Each number is 128 + 32 x the weight over the matrix's rms, rounded and kept within 0 to 255. Layers, rows and columns count from 0. Numbers have three digits each.

# layer 8 attention output (transposed), 448x224, rms 0.447, rows 341-398, columns 0-55
140080102089186148154131084143087127114110119139195097067145089085116119076140192185135168118099182177083144096130109151068167152108168129114117158087145130113155119148
177130121171128094174098046154107093143098095163145141117212059130086192113118143178164159124115204182171129191138148119106074151146066074134092116058146061147066101155
106133143118104134095185142159151081152178149080137196097109139112070116139151072147111143069181169082101171142131144094180121122148160139118122140158102089098072189115
129086116085128150180110097092000115156135101091088103163091133097095076103125139135159106096137182127193109113133106132135181134206140143113143135109112158204162120111
145092136184124133095096094225149128147100174110144091098153080078174124105148112108113158176126203122094168116110153117150148085154131108130145123140151127148130097120
133131105132095103103093143133094191078151184111177125148102162158160106088093144080135111132137157127136085114164179117105155160125132148116110138150169125133118135135
111110110128173102118107124077170138145108113084123115041161088157081216126110101108120109063155151059121119177060177196167102112149123131163095120101124174087152071078
102129177084154139149137072169106116094170236130150131161107060160133093129169185124116157115164144074145081076159196158081032052182149113177180099109162113146116077147
096096114114104095130096172184204124124202091109175163066164141163214110038159102102091135101162094096098171157175150167117174134135168103155161147144113079097173138147
137119166142109081170108122188132131148092181171157114074144137071111112152048190125103073179063191111136136177097081120153086066120155086206122112124138123061176143136
084129118150101162189144114186053102102145169129134112177145116127104155165150121089239136184131102122091110147072130063081166122085133086224086192146127113165097099152
089131161086144145146155102121081132117168163128144123104133161175104120131175133170148127202125096207088106194115215148130180127118177075140143137177122127107199067177
140201106142072142124072186140156129141103134090142089057111151172175106165137170082147120144114199152166129151167079132095121165068147166157146094082124143090101095084
168171102187159104138121178166122105171068087144140168153126127166170133112119171153133136128143156157093169150140098104135117102146080140094140150102123157108136134128
142125116128078065176136123121116094168123117098137177106173154104112131148138103110126147133143100148101120125115176139075119103147142145139111108064131147069149101099
126149154122151149072166131205083127094095128103128099145189124092131120190170120168084141143045113088131136143174174098081176168100129133126178144054167164101188137171
164077127218083187138144130095180191108121114194107168103117180121155093133094115116123119120150041162082126168133110199129149126136105148124077111072112141134161134148
098089108083138065193141121135126083117159082031143226124109054105096136116156168136094136168133182090098105119066181131092108113115143156095157046190185106080182148159
123192118118115144074110120150120107050109132060218097103169079126125172130100125162165085117116131106071172031102105080110070110131138096129118084126189081032112096161
151127077164182129155144135136157152073126149135093120190093176145206195179098084089147077125150206061136087157136118111129159108089125098092155075113074196121185182128
121210162104125189121179165081142140162138115103106149079165110095135081110179158153164138100154176060121127120065041009152084150143141120128114134144172096113093184143
232102146102158064147109193089097104116076152136109107144100148076152186180067130125086099134089088085166174151186081143152082125110106223136121113167118160099168144229
086097112138145160168138196168129160117137165082167211117065162149146098122132205042087162133147110095189105158068090117224157085087129098121049153124155127116167136140
151116161138142110108193170110134186103107180139116110202127053111118146138160162095080132132105153148143122154155085143178177101132055143098107123152129124095120107130
106127097149108116110126080117129092062121058198158108091069118151085117192185123136146152169085069162082146166085194077188118101131157143058143125155055116054080127128
165106147121065127115142123157119160196125051162076126144125174104174077097103139161144167097155136147134164115130168091068190203154123080101166150086126166113151115139
080057168133151153105136092161147149143172067096137109113108100043147128055138064088117128109141119143098126157122051129071164124138129090120163179073128116177078035132
104140088109141143126158140083182153140134125108176075144122112098140130076095205128100053094060111146133173127135193115089111166124094085142155054105107133155115154139
111172142081095138146135106133112106097121147048059134101170135131096062113180185124083148148125122144109051162142075133148124093194171062103131139161086138140174191085
166196153165083144095122134157105071154161165163067192131145095192132199093142092107116094095125132062094103202163085110075060114107119144130117178093157181121041101109
127103170127141147167077125095071120131159097107100176073106117149145111111147073115043142069137068149139146183202210152075114139175125116078149127156128138147092140162
148101140121142088212148115175053118168181110165164126132149104191161113192202139119187190138107151108181113197091142149134153158050146125116165155124109072066125140074
174192131144105174183168199167150144117121163140149108107167147252096123111149158099143152114160143034126104108143148087149065116122135101142181082112153081111149139076
147131107130128119186093109130174137129168161143197125154180134145054101087122135096098176127103078151185156119153168130136183121139140126123106113091107095089165047123
151140095122154162164138127145142121081099108021053127157130148106103081127169099129080128185141139179170178143166125166108115139086158180189098205073145168111111158099
143172055166093143117127183125163130180143164132183164076095133103146109165108094156121067083177118089125125158061110132197141131179108125150116126141112113089098174101
162085147062114046154069082178082111109161154159126129121115107162091079103141078157059098139170137130084146087139122112124118165167087225132097213091111129166142126190
139113113074122121108110102160116085106143081089061146154153055163117060176154198152116126183123105084084163124185130119111109080140123104119122075062185184187100117110
150152167112144069151170101134053135106112099124111100179135149115096143081106115065113188108076132104184151057141108187096091102158109107187178215155163153130105135163
110122148181099123158165112132105157132083103172064081183140171222105184213192156113113102102143159091154163126094107142160051127088132096100115104147162071156116118051
211117093165123137185091083106084198066036138116095074175153125124151168112091145115131111147118160129118070088112090098065137101138126102061104142116210121153067194135
151088174084177104105132101068157134148187156136095171073094059154136104056138124167141181186124113162070125137126119135068051142144108161120109134057176063144142111133
140102131177192140095131127127143102109154053117101135137091200100147056139135157188155160165119141110154063116104175145199095087126113186091242174138074120110152099164
126130119090151109119129165172119126126117107125132173159167084133120125127093132181110122125100153095134124111138128099106131096142159170141145148130140170150111082134
106151150114093122136110161102167157102158139156121164139131086144138139128094080131176178140129137121067154153139100145109101115146182143121128158150114107127169133134
150081100132175170128113103111151174115107180146127129086195111077146116115090112129121140171147134154117163155154128152167149161136132151158080122127090132144113143105
120089163137136155136097066113124169132187144143131140108093140150095102118072109161148122163124123159117137171138152152181097175089114134101144094112152131133085116114
110130158075103158136161159070167110129128140086140103152075136169136155181148087154105146136134141130139159121142122155145096098142138109143115111157115127159106104162
127099154118136085131106113118137141082082145132123189149154146099120091106152147105184159127144128110156122097141130136160142122097111094144184101132125109122143110156
164134135080137083129124146080119097133092145125156119129105105143101148144103064139118100119128117096129136128088122136096145101146135116147121156134109126130149107098
131124097122096114096103121167111126063122121182165104116093130102109136165115124118131102110136130127117091117109072118125125132128151141135122115161142171081082130054
125136124133140146120113118150127155179130162156095094137139155125105144117099097089127111145127141143127109139172102109132159147093121149145130105107118123162118142114
113149150115164131100130155133180154133115110115153141182138148135132141136126132120117129116107161122081151132127114142096197159143143137133128111132127128132135107119
140139180107142125101139180139163167140167126114112146129117144121204074053125102147136160114121139154150132105110106159129132109153118119107128129137145187132143132150
134157172125126135108155122086153170146103171115163131135132166156115133131155178149143106084166131171144144113141129141107124112117100129106123138124125121149126137131
109085120148120172127091141138069155084183136151075140156040172091120136124103204123159114138131085170134118173144098131156145150098123095134192105080189105105169103127
130148123159116150124161130089098112094147122094162111143107108081199132165106139188126120150112147129135110135182106131097120129153149163129100156160148150121105181086
103112120158124153139111102166139129156141088167139180122138140101133132103139137103138105110139194124108138115113146160107161150137167161126127151118110090117144135172
# layer 8 attention value, 448x224, rms 0.414, rows 342-399, columns 0-55
175108151201106107138160168069117058135117141104051099148136105111053190071123113090179150047109160087114145181139116112174063087134087121117141107094145107132118106125
133122136072070161154174095112113119040177105090110188145159126136072110185113155108121064145082094109144125129192069120069131104097191184132127121109122164091140119162
186057132113095137160132197112112108149097093177157138160142180077140112111109101146255138156149142080096105177124151129165151132199106099092081132113102081154144137072
079112124173186072133129155138153107132099136153097132094157130147184168114161070146054116132105129160132125162178165117198126159145128194120120105128089150159120181132
135230132153146112155137203145126132099122075097112142162068125137090160117124110038102183061124072176153133178160094130122118122116070139150142068139141125186132165167
188063116161125126180105114115118105106136085129197088205155063180103151105109132146077137173098116108103122114141171191179080157099128075124151067140085142121129177123
171133149104145133171177113154149084155090099206138093155102171150066091157134113132235183181180139148156146152183090107183060072137068071155173126155170098077155148117
182135087111227138176065178080145165079149110053118148128127133173103089138148115155088143081199060093100150116137065158162111095105145084095166119146144098105188100113
089169196022130170150141126158061125135130161110163076136150091151142112128183102193143146116069109140125100123108152135133205093106102137078166116106096131171058075128
062148145085125095117157106119066109101134097119076080093136125039092132176132188126106133107093146111076151159151135107115098033028136114116148110141117096125072164053
087172179094183090123132148162097122090172127156060154150091108118138178112078099158115163109134023180093149132160148079181127183106163130141151131123093071159151137123
064166120135105125141131185118120052122084111111127096146103133193134092132182096150204088101091126100116129166137092159100134126080170149173111128186131150122069171102
181139124119108116154125225141122110202176118061106159173136126193155185185071097152104140104154145140131121086164119126102178180093136130089105158114152135106179082166
153087156134171097109151107139137130119075071163139172109157128090109117140092088048159215146108074129085131163113145238130100118142106132082179163084137138104183130125
108165140123164133142138061230185097107096089092139189121140067049115104118082058118080128178145088166093157138124105168154115101111124177115163117134100122085115086125
102068130162073139143065167123096144135072110129090061156166118188255095124107170123117181125156058108131114156100084129129133134167073136132063152100100170131099165138
197027184123169114194123098113110147172116088120149095206180169186127135156153180111179132195181144111168191162156135124094091136134142146119176186150139153117185128147
113141102092127179136205081117187143141055183089125170109095075130123150136119145163128176137098181111125084143151178118146115113184159171115173116122192112157142095135
134109130155168146109146098081146087109072072163092095142147175198177154133145190046053068181166128137158142082103120121156146090059123170142144167065156139152113195132
167169131122108111186112146116096186155072120142207139179173142141104128192082139098215110201132145154105150129086099129120154168165092206137151130180141074189081067097
103062107169064131152131089081117154091036090107123118163096122082060108138152146043154077165128125117124055079044104112108088155180223156058133149124184161115151141084
091064134088156159132152152117108096185178089111166074106112112156156148085150116136166128130080185163171151097157112082142215086095098092062147099167171093180083112153
107109105206199154171155129112113163122066137134104100187107132128131143089114095109066143144095117160124182062138088161108095039174071220076118102211200116114098176098
115120107092163040080059092112085093090132098136070087133154083140105194111108110162076112122063086146075158186122156113054071125114101070114168168165133196080170137131
131171128166148095092159108106117071103125144110082156124139124054123122142096169098159119135121065127118060152149180143178154145198172078143084125154111219110098080119
155036088153110141123097146098066170154175097092080138137069118037149041132065164101099127103122140112174130160145097194140082117088130130120116151110134125109164097093
102131128156127135106130092129166195161146144134063123185196122154055132127072119176123093127114156120058128105149119132200114174152097145111126164095133144147132176229
167148081169092088176125146096100160147148135124224157099127060137151110148101097128202089132191136113081128105199187172111168185158112127065194125179128098031097178170
165072169140081068139203191161121151098127116121097175088145112156142110096131098116121166090105160162101053181151113100099140044155136151074167141071136130219101170105
163092177200157107101073079131165088135125079127064139135118135078196140098183103080186172169132171085182165147117165111113114121131132128088106125125136101185095129153
080180147121090091178189138138154148111135055146100180162173053151111116085125136132186146115104142166125139094104225142118104097108118121132176156155121096142089114114
171123179122121142223150176117135132108068156130162112145086109096084152137118024156170153115060098157131151092162142097109081128055121126155172111157169063160109189159
153078151138119123148102139139138122097086165177174172190118068196135148184165139099103155112130120177092131190123180154213097089154179118104104152086153056161106183092
134056109183174170163132086123200116166116109051114084150153089120143122200097048149057169105097108163201134152073125156140027160068204135069155158114122111165090167089
137135123104075162161102131142163101087162169111110161162090094175145073167121057164165133167180139107084110156151169110074082136149124125178139076103114090106123090123
200128129085108132217151091171000137171139147094164119122089058130176109164105153154100169082134099077131121149118094123153113174156195198113107175101081100124089107123
118115134098177116124095154189124135182135185131116157128185130165120125118136148112124122107196116136194134176179121086147114115162126148057082100101128147090112197197
169098128097203164108089145088100121163125130067125171172105141136155187099235204080113130154151160141085117110126082097151125127131124131153133085105160176122130094077
096135025175075133145113187146126148128132157137157111142139042191043093208084088159123120092142182106149064102173163141121097112150082096159085058147143142114183160145
082087152147136114171093119077120183189094110079151134169121111137115099095124105108173143118107157148136038170095062175142165059113126170168080128184177118138135133085
123131167110231201140162158134125086088146107158198137166135107134146162103146079134198136136046133113088149122168100128108109128137113154146110171038114118150155110142
057120134111093139074183032138146106173042130154075170116124174118149076099140145137218099143121114114216147204104125144114135065127083120112140100126077173100153084059
065111160130118118128128113111157162108168146098110109141124084101115142165082028158141104077136108140112079188134159181176173160146128134148086137131153083107133153105
119139108112165099154162129101193167146092172108109103120132148133094152174150083122150162119110106123133122105124154135161131110104117161150173111122123116109151125138
092077114106175139130143127142133126149101121146155117134151142141146108120146102084148101097154138057090158133130193067169151100077143118159151111090138129111143155127
103117139090079090176163100144142143107156092151102091125110101123097173090112143083153043154108162121117115075118128110120139123085140133117152118137083131160138123136
150156143135174128126147096120166085138160106172134101139128094113131140103198104168154086076172121150144152070128155125145109098113128108122088110140133183148110154075
124092201109138127171154121158123140139116115131159128081190130171150134147140115162153149126159150155119144105115145153096069127149125147115182097163139150162093112132
091113111107140103122124150153149125133177090133162111118118099141156158181188145158145212048175131162169105137114132112144141069138143156137124146135170085147122145156
118145156130089130086103144128115144113129161042118172096065158111114136117105151125135137078125183085128130146155135102106164115118055095098104143121118075185112158150
097122151110170128155102051131111076105130106134104131108089155126090145096124119153150113104120156109161094122112114125161121097107079122119118143149115131136161147118
157143167110157077132133112102160124105124103141153095120134114118132176130096135140141136125120103166111134135118087158126093101126134132111108110153167103133179114111
099103140099109123119159156153157142102109143126149113090155069161073044116131138145158137119158106145095128124133095148079152138151142113143079104151136148130148088130
119086183134142175115081118115116125132146130169127113121173163118144111086143054120110103143128117163146153115097139078116101146110157119170089126131146105127115153125
187128122040135108150156110111152140126136138115154144082128135195066162110072138126138110136071122093149199108149089139091107136112120098145148116125105091126160125118
131143114104135158169130137138140114218106103123096146099082150142087127085103157101123118168142135132110170136145150110118134107092149132139131093138132131114117151155
174184131184170080123094135115098146112053127133165123128149113102131119150128150141094114103137107118088118096153099105120127105117128111119174099080118121135127132171
176146147101111192167142103053121076181113127141154156112089145144149192131131156124133118130094143087156177113173169115146160139092163095120128103086193141166148124082
# layer 8 attention query, 448x224, rms 0.383, rows 384-447, columns 0-55
145153144139121123122137122136146134130120145125141134111123131134118148071142116142137144112128138144115128147128152150098159144094127109138122126109137133148132138116
114122117177131121094121150146127127107157137148102096128106140154127112107127085120108122131121121127132110137116113132136108131146140102148122137118131122111155118134
104117129143136138106140127094144133082150113104151145122118116127154136120163105076124114100132096124127117123128110116124155117138127145124102115157171145108152133113
127090146125154118105108148072103138116138172123106129136189160099165100136158149140154115101124140107130151108133131123125175133123152145149144118123125112107119126132
132145174145137147133116146125144153138137118145129109126115149127133120126139155164178125142204140123155146139122123140111130108110126131134140160170115131124145109147
143124125091127125106104145143174130110104114117138128143111142106166092116127132128105158136113124150154131116134147160140129137167140124122120130155124101122162112087
098096126149152129147104078145113163157135082121131120125121155151138103165136141133115122131120134136101169109148140178106148138100137131112149149124130196129118101163
148127107133113160153127162155142131146091111077133105128157095120093152137088133110133123109093146169142103089113129148135140154149164110123101171121140127095156117091
076160122162129110132140085118110140139135130124138127115134138149111140128129159177125127149147123123114089142106096172125128147118155122115183122164150120162133120141
160154121133143114120115093134131086119076159132167132141129145096118157116106193136181182145118134163096098112143181119129128121146127133135139129131171092181154111103
142170117145158128104132111148141076087127151121085126154176084120161128097144106137146182119110159142119143119120140091156140107127148116166145126111138122129110134150
181137075117137140095137102130154139114156105107097101124122123135174115073155157127145113141142104111106163096144107127111139085096143161144101157128103154137155136159
132159108143091150138132140111128153147191155151179161113092136178065100134151143085153140125153098177146101128134112144100139148129115150120135115131097125110088098137
121103116132143108124156136075119166142151127135126079124152152133111131123118106152169145139124122132100123141144144094097105106147148141108145101102155146108117095131
149122098132110131154106096052122134134129166139173044126100096129145170159161082078134186134095110110119124093151106130136102119187137134105171165129082163176187121162
111143123139121148142104153118088125173111197170127089126103202137089095124138105128148139149167108118095121150099121155115090147133098136088124131087100122171142101112
162090118145109166152119121160183172190167148171153110090121156145114102093062095113177148209076149094155071119132164073146119076124134125152203131125158115143146165152
157161165145136133081070093121121119111104156088099069140197112105152198147147083133131140149154173095127082140120159150124078097106118124171122140156143130136132187147
171069198136117102156046167191138127163188117129108123150114128102130166102129205098114184085110143148115097154107132116180153180133113147148169170141101147113191118163
117133104153161183148086147137039119124127158134151078139160139121143137130110137127112118177186124135119116148169115165153118094080110118155086091118126098147118138145
145172121092082147105148146152138107128148122122097080131130153133086075174095087174142127123143107153177149103121152163087123136107088078161148127134110167121138138117
116143188121172079104131073173137145134128119117081114118201139212089089190103122145114167156108136121115075111139167157177105193051142126144045123153166154171151095158
092157087136179249191162144086161148184096208125192046137091137103114116125105142038093107156110162092125144076154122108145174141140105103120112103051053051118151107097
068154164134121173090131173149100107107133129184114186128057154163064149090140106076103087121152111048118135137084116097144085085139156200104116167141160164119150122110
140134128099159109127123131155157107070095094114105131129138151146130110150144029131111122145131095110071164137100110089178148135142127083118166087122154145120158119093
166141111167116075156129103124154199077140108060114075129130143093110171171115049119116159167099135162169102128111140101100077085067095121144110166190168098121094135124
138144180117139102174092191124173045184123070148105130159117136135157142153153145157157166137191150110124123122083196146089174157111119152144133164097092117143132122166
124116139142212143082164156199120144119144092138102151136111092142196193164129121096118173111113128144139151127178077125098157140140177132109123195179108107133160162103
123175112111153119116123129129150081089086140171129156099130152099143120140104117195114148057139084089110160136111105194110148147087094142129113135140135161144106111105
122145077142176124182062124150118044131069121172180169156156149180132077122181135145168124054111156127141118150133105184139159110094111124161116148122084112044137122061
187096070188171120104149180139126109072100122111078128150126158089140134053117025092132104139098155173126120075149110085090091174134100088153088095148125153193094136105
137206200144121107132152153148106131150098085136207191108087125149106144072116130164118104155173115117132096144118159102126147128096183110173171120110159090125091150149
122137119203110100146128126176185109128116058137109153101127144102109075068204138161125120163099110187125066168212147110057156177140114107162144146151106134169110098087
157110083172138138164157193140084108126178147153117091148064151152154121145115109051126135087072041148169098104154139087139163092127113135129128136184170141062109180087
124133072104180160147126114104138159218135166123147090186158133108105125093083086157127131164156091108042146103165107102084194143119134143140096130129128139112147164115
167134099161073173120076128119142149162132164145100088138162158169141099161081160114126132168109168152122136148147151156100141143131121107163137131116166131154120130092
116131144110166075103141088180121136151102074122109132067166099159178145165172171192119124152102148116133207134171129137170118153106128089130126132159088136103157092164
117122140137137158132088129107151105085108116123168126159115127136161196126154104136076193073198086098133155127164126079058121091129154182127126158114163067122099082108
145138166124157103120096081115067110127185185156103174184145174097087164105132105123100104097170133153164161135126135086086114089141165114057120114148060137064173182063
154128119146149143106147101131074079090115115179162125145162117108153098096123084086136104164120120143125192137111138132163176157109099110141126093133124121178176138190
111124105119146155125173182147151194138131158162107129152064124114105140130138095081143091153157140137115094097121133108139079132097154138117076088079128123156105192070
135064107168114090094161138109155145141092101129138202147132086084163202143131090175107094180144142140135163080143086189090137128173131090134189065133155125124182159143
116127143129099103132133160107124138117134117128124142114157141159147099052143146189127124088171199139148094117147144138119150100131123080115216071163121122182088158139
131099108148134140132189089160107137086089049181143172169176146098127159141177131119129106104118141138153090057090085176121086123044166116114094114107147158102138157081
140170130099185157155130130117114134134066099116090137154172144090114142122149165146174124075100160048107143133135138128151123195097105100133116089059099170155145126138
172116139057083055072124125164112101144120177103154127061157068118132099236116160114051175173125134104091170137154110130135142159121109129054078079072123133126122175127
110135106020088104130125116057101132082115144120075134138093107132129128160083169135134175167076181107137177129103074157104132152140077128151190095184109099149127117140
086119125126153082187139109069085081092116055146119119128130118083150108079128092122126111138152150190160147134062086094120080118167123162135129112167105142095107146147
125076120112116068128161147159092068180161163086165102100144148129116111111143154113127122034152137117077128155125114136125147167116084125141171120107129105162161063056
137109109172093153142065185112154124127141157146087073142215178060150134115113111096177123159092151112117126159102163118125125139173161128135107128112154121122132123131
155068143186120196149161145093163199163144157099115128149080144127113133164077106109078101124123218108117153119098154079115122105099070109135124115116161156143083071130
118160069178077144108104130130089115141152123195111088107080076089121103171145097193132110146122088084142134068167092129132070084108176093121145109126192124116144171131
144112168151132149125146134107166127151142059178130128129161146137128136079130139080157142069155072150089145088169185068155043130090163158137177114128093155068134106123
061157123114087114204147063093142137100103166098154197116168152104034151085111093090121123115122103118116183136088158128122095133145185121117125104127135139136108136159
122123083175148094155094149151175131128163162129065150130139131156159129169112126111168115126075126168095148163183087176086142101110130148145164143155120143111144119106
047111124197110087127080127164124087084098121154160185083224138113118162172104174156187171142133120120120122083156116205159104088116195154168115062068171139073118067166
143133117167147133107045132137091136112099132153160150134114117128161155113071066138114157128129131153106172123108075061094078177119139105151094131116129103143151114050
135077100099134150138102145162142101178151127151109089097084126108118162159117169163089114107097164092086173106137153048154172149224126128132144158150088146169159153145
097126202137120087126111145129123094194147090109094134140110085147116115137147135134176111137109130129128177200155090169135125124085104090091118145161169097146122128090
103145069167174167140145082155161107155204162176122076117088126182194128103113135090059075143155135114158124150142145126118134147123092122159125078129101131078176133096
085147130180113150070145130096169182199108070187218051166137155143096124176155141128104105106164100086092102142149085126158134139145134098078120094096186137102120105137
148107212099206079175152106104123137189093080120146138040093128135225183119154049101170100110128154079116210130134154111174132099128125112090142126137149138117099147120
154142135121130081100079122128070138066070127091156156158153167141086139158150097179122161156176136144113143145142095203107098197176173104172112067141113138182090164159
149108167100095107123079161147117116100131075160181114165188133120087136190113134124245159178163167180137128152023144157111124133122128137084110158101152135115108139140
# layer 8 attention key, 448x224, rms 0.373, rows 384-447, columns 0-55
118103087126137114116124134125127144137106161163130138098111140110132113128104158146158149129174119141087127119140106134158122148119125144115118103130139115135098127137
129160124137118143105136124081138109133094141152127149111111102184130145118120119094137135131080096138116122166136140147132124114151117138152143099106131125151116129135
127105131143105126118107120145111119145117120144131141101073114104118103168135124095121142124128118135115119112119145132134126100105142099148114144113125145142118121092
081094182128128128152121136109094150127139124147131140162135097127117159136117165111103127130154165097134144143093123103172120121118162161136131148099161160123142138133
147099122127141145108110100100114130148162143157106127130132108134135140115159103107118123142121104145096083138123115108123150142125134132139137100146130120118114125118
137121104134112162163112149131132167143146107139123118119126112111117112156124126129121132169117091141083140160137140111137143161130139143148101133129185117108094155087
121128113142125145115138171157121098124118107138113102141126135133137165134134129158083093154184124092098100157144125148139119124112114139144183149133137136158144156101
113095172133112168124098087128118128123174130125159125123148109108107108108166085133115095147135125125111120139118122160137148115133104158134119151123129142143129166143
147135170147180119127094158149127138124137105140144087167171132124125162132093106144135126103123109141146137152112130121131120125125135119144126138145144147145118128110
105118077157103108108109158119127118075114154177113121147119146155119112134108122143151132134125113157109101116112171133132130113112138113143118095112166144159127153092
143113130117088122116132106094135103144120157132113158127140137151136133094134120114110125168116113113145115102139090141094100116179115169116094111084089150104121121134
169133137128140155112186103124125110108135100100131075137093089144141134116126166125110144139137154167127139153149077081098118136123173144140146153160151128137146119143
174101114140130129089098113186092125136146098138150117101121109131116154154129121150118145129109144148104170135126176038125146103102134099164141134148126120117119120124
102139135135087124102134132153145119145172172093106145159146117102106128161120157100079118144144096079112112158093129144130113108070117166162129144121148118124097154147
131155141154123120156112120127144135083085137129101085125125122129119123148133167154071117109155117159081096152117140097148156183132148101126144120122111127191130164121
098143139141131124105098145187135113120122155152137125109134145127114168116153108165146119114126101155101104119147156145104176128128125121116139123085141176116085164101
050063165171115104126113179108121093104091171071137116154185169126096142069130076107146109200097102100133157117182072118116175139129143163104091126141069134131123110108
106108147133177173135135139135171112151101135132129149156153170118178136113136134079105077158131124127114137059148135179098167131135123157122117118123124163101096148152
126133122122151137105190151152077172130056126127097033125114141109115114145106133073090094135128137167103106094093129106190116131152187079115137102156107085157176141138
163115141133092203163122135216145135157103153079075096146084134119147110147133091174148119133121104155110144169094133064088130140110123142131138118101118107072073146114
024078121156152164151101154104165098126145122232090181129115144155103173093136164113056115092094101129117172165113084145073128112148147168146149129099161158102108121093
132113167064149100186131151071122128148066211062146106180169206110142128171132158088148150145083155100127152112135138169158113147110148124182159112161105115082178102149
102152086118097125071097135134137164152177113113124189144143094127155090192181067216182102118095106165129065111113140128109163115139096076098142089173122172137093121091
119154138126162136104171115169142172148194127104162037117148138167164192161100095138197170144118108094164173155112138136089109104091129084091104132111122119094195078117
083079126164110172120091187073141165093165159128138099105114140136116139135122157058134127126175084089115124057121097119121080131090124155175109171111154171135179149101
139121155090157157167086132072174074149105135143132107128090140135154110188135153102108189092093084146158123132099144089121103149119112126095082199112155124107114101122
135085089107076066146116183125142163104029088078146162101152149057070100105182117152081136090167126095134082133129158129189159144134155120158179094080138124128097165113
128078159183134135167162099080108182128177081218156168160084149120136226131177123057139091055125162138163093133132135121122096113087083132107114125143101087138131132089
106113146075155132091146111097066139134065086059144152197144123083111153184096094092135159106135158119133136115140116163096139153150141168107147092181117124103152159149
142094093121150152167128155100141190122097119097171036138081125124087137138092120068073090122110137132116146090077074150191157134131123087135129127138156095080194087161
140121177082114201180142079113176178131235138112111177132107111187169151101131123121123146188100106154156201146129134140091069114131092137117077158144193135183122107059
123173147168089113134162142159137217163161111131083128138126161098092157139161204155088113039220108136095134126106117074181138161136153107113120125160154155160119116158
125167134153072102116155132119208136096084158129127107137101151141131105113112107121129145151172162134140109090127109193149134152106149139149129173104145065132125125080
119129105105158124144145113111176164173136088120106132120096097155166141159114140143148141129054124162130143188155176124139142162119115106221112109131181126095076129065
155120137114188100135079125073094164124119155128134148153142171089088162107117128130148155105107153100166127131125055126100108113143146118191132152138151178169105080134
120177113110114184128119183170092086104135141100095153176032161144148108084154139110125145136135148115142148129101109092117161104109134169119144130189098137118111116119
173089074092070076132076064086084116131038184140149167051126143098101156171157133191096108074144139055125156117119126117172135173117123092125160106073154187105125148149
144119106134115120129141122098133156136122076160143057106161122069087132146127071103092108109124090095133120122126154100123096154092125122199107135117136112091164160146
148124104106145133158145103123157062165143098068130122043121141175114132104147089131160145095120117204186160135180135112109142110158105115143157113065097120137109119148
139078134153143168129184150183164106160105199101061196103122113136133137147127068122204122155142120140195157147144134114090094157110103159131147117144107115117072102129
171126130112101066119079091128163140123149099079133095142172139157123106108146127170151101167092132143134082165048116143124112148131116106133072121141110085074093158167
147138201167103185157075163121187096098251169158161081038080242189122149120110111089133066098147082169141121174146099114071091069138111117073134147146130113207123076119
134076167163125136163084151044171121137097166171126168151117151151163137165113123102103122123156141141108073042130116146193126162121133136122081126143116071085198148098
102137092071162141067096152111202156178102139118128066125062152135158189172073147082086063149197128145105142096152112155132098144111153103131119109080110140130144107174
176090130109157107140105144144124185130117134119124087076177072136097178125120109162130164144152103115101081125098077088113087152054106169062118128166059103111116102125
157100115094134152123141127115033184160098159183146144101189154099178133166111140134121160165073163130098144084135135166115160119125116205120058122140067173066167170132
118130083154178169102189109105174103161123132153101072147184115152185168157072068171114142103163160161120134106170057118094105114147148132055169086093106102105177130185
129127177087135135118130117092161191147144104093127128135144071165124198157108162110145141125090085073174089173159135136155118144130135092148133090107165117103189123112
094145237124090129158181164182174137126139060103177058139153126132088156149105198089090123113142093146119195103161148153159146133156120126163128106142154145069098114110
091158175048148143119135081085122058080094134092110111121052120107126094130135120160169150166127108100169134155094125117072141180100094132124156115107119092110069144094
152099087141161093104062150107141099139138134111163147146162155149151145132105097131132167125104089101145079156092121149075100158061122114082139122153131143074124118090
066108138097157125102087152108141115152085155124197182120184116110144092155133150150135084065127151078146122100129093168142170166153138124072124167154153100147074122124
180146075138068126139131054143159127166150162099071068123085113171121150185147149169177147132101138133109061144129109089131100126113078149174116089107114102129119118115
118106102127148084133105081110081069083115123115159130067142138104122129098137131151155139134129138166105095142111088114161149118139163130135077109119195115142185107122
142082151110094080067134135125134166085149136143124127188180149120087113115152094097094094088108136132118139074200093150105109107131118172132122132084123182070131078126
205129140133104149151174106115219171137197128107120113140094192142197099128099167154124089114151172137147113073229138114077198093110084078078131118108128176158121146095
079127130117136148206189089093075129095146105126117085179112119158125161149131110124182118105101129162073133032159052174187092178106108134076134110193133138186128194103
142073141129157132130185158167174174112115117117126128110173083148121125179111055122152146144138111130086142154107098134116121146132160164158153103109100132147154173129
108074141126149140170124134149070102153125072192184132092103104096113121192143096120109115125121136142118149090156135123093113130143086136152062174062107101111103100149
140118110133143164066142140143043139123135137153132095198107128133093118162145095088090136144087072136108171098172120162101158139168124099096125128086134136098188093145
099139144132134152115085122133144068136200141147204083075137154136209112129086134095114199133144133118126103172158167098125106131117107112143079121156091111120127168098
158106161145174124110103108191144082129180046119152120127116100123083236120087136112104126072114074141120188132103143129167161144150121111096129167100175112161159098124
125094207072133176181054165073191155172097117119215157091126144132163127070125172135099110166107123112138146159149131137115146131124156136133125100122133136178175166126
069107134116153163176178096144125168111144092091097137114082137128178140097132198053174167133103106112134100154120170100100110131180098085159178183044160083075117118150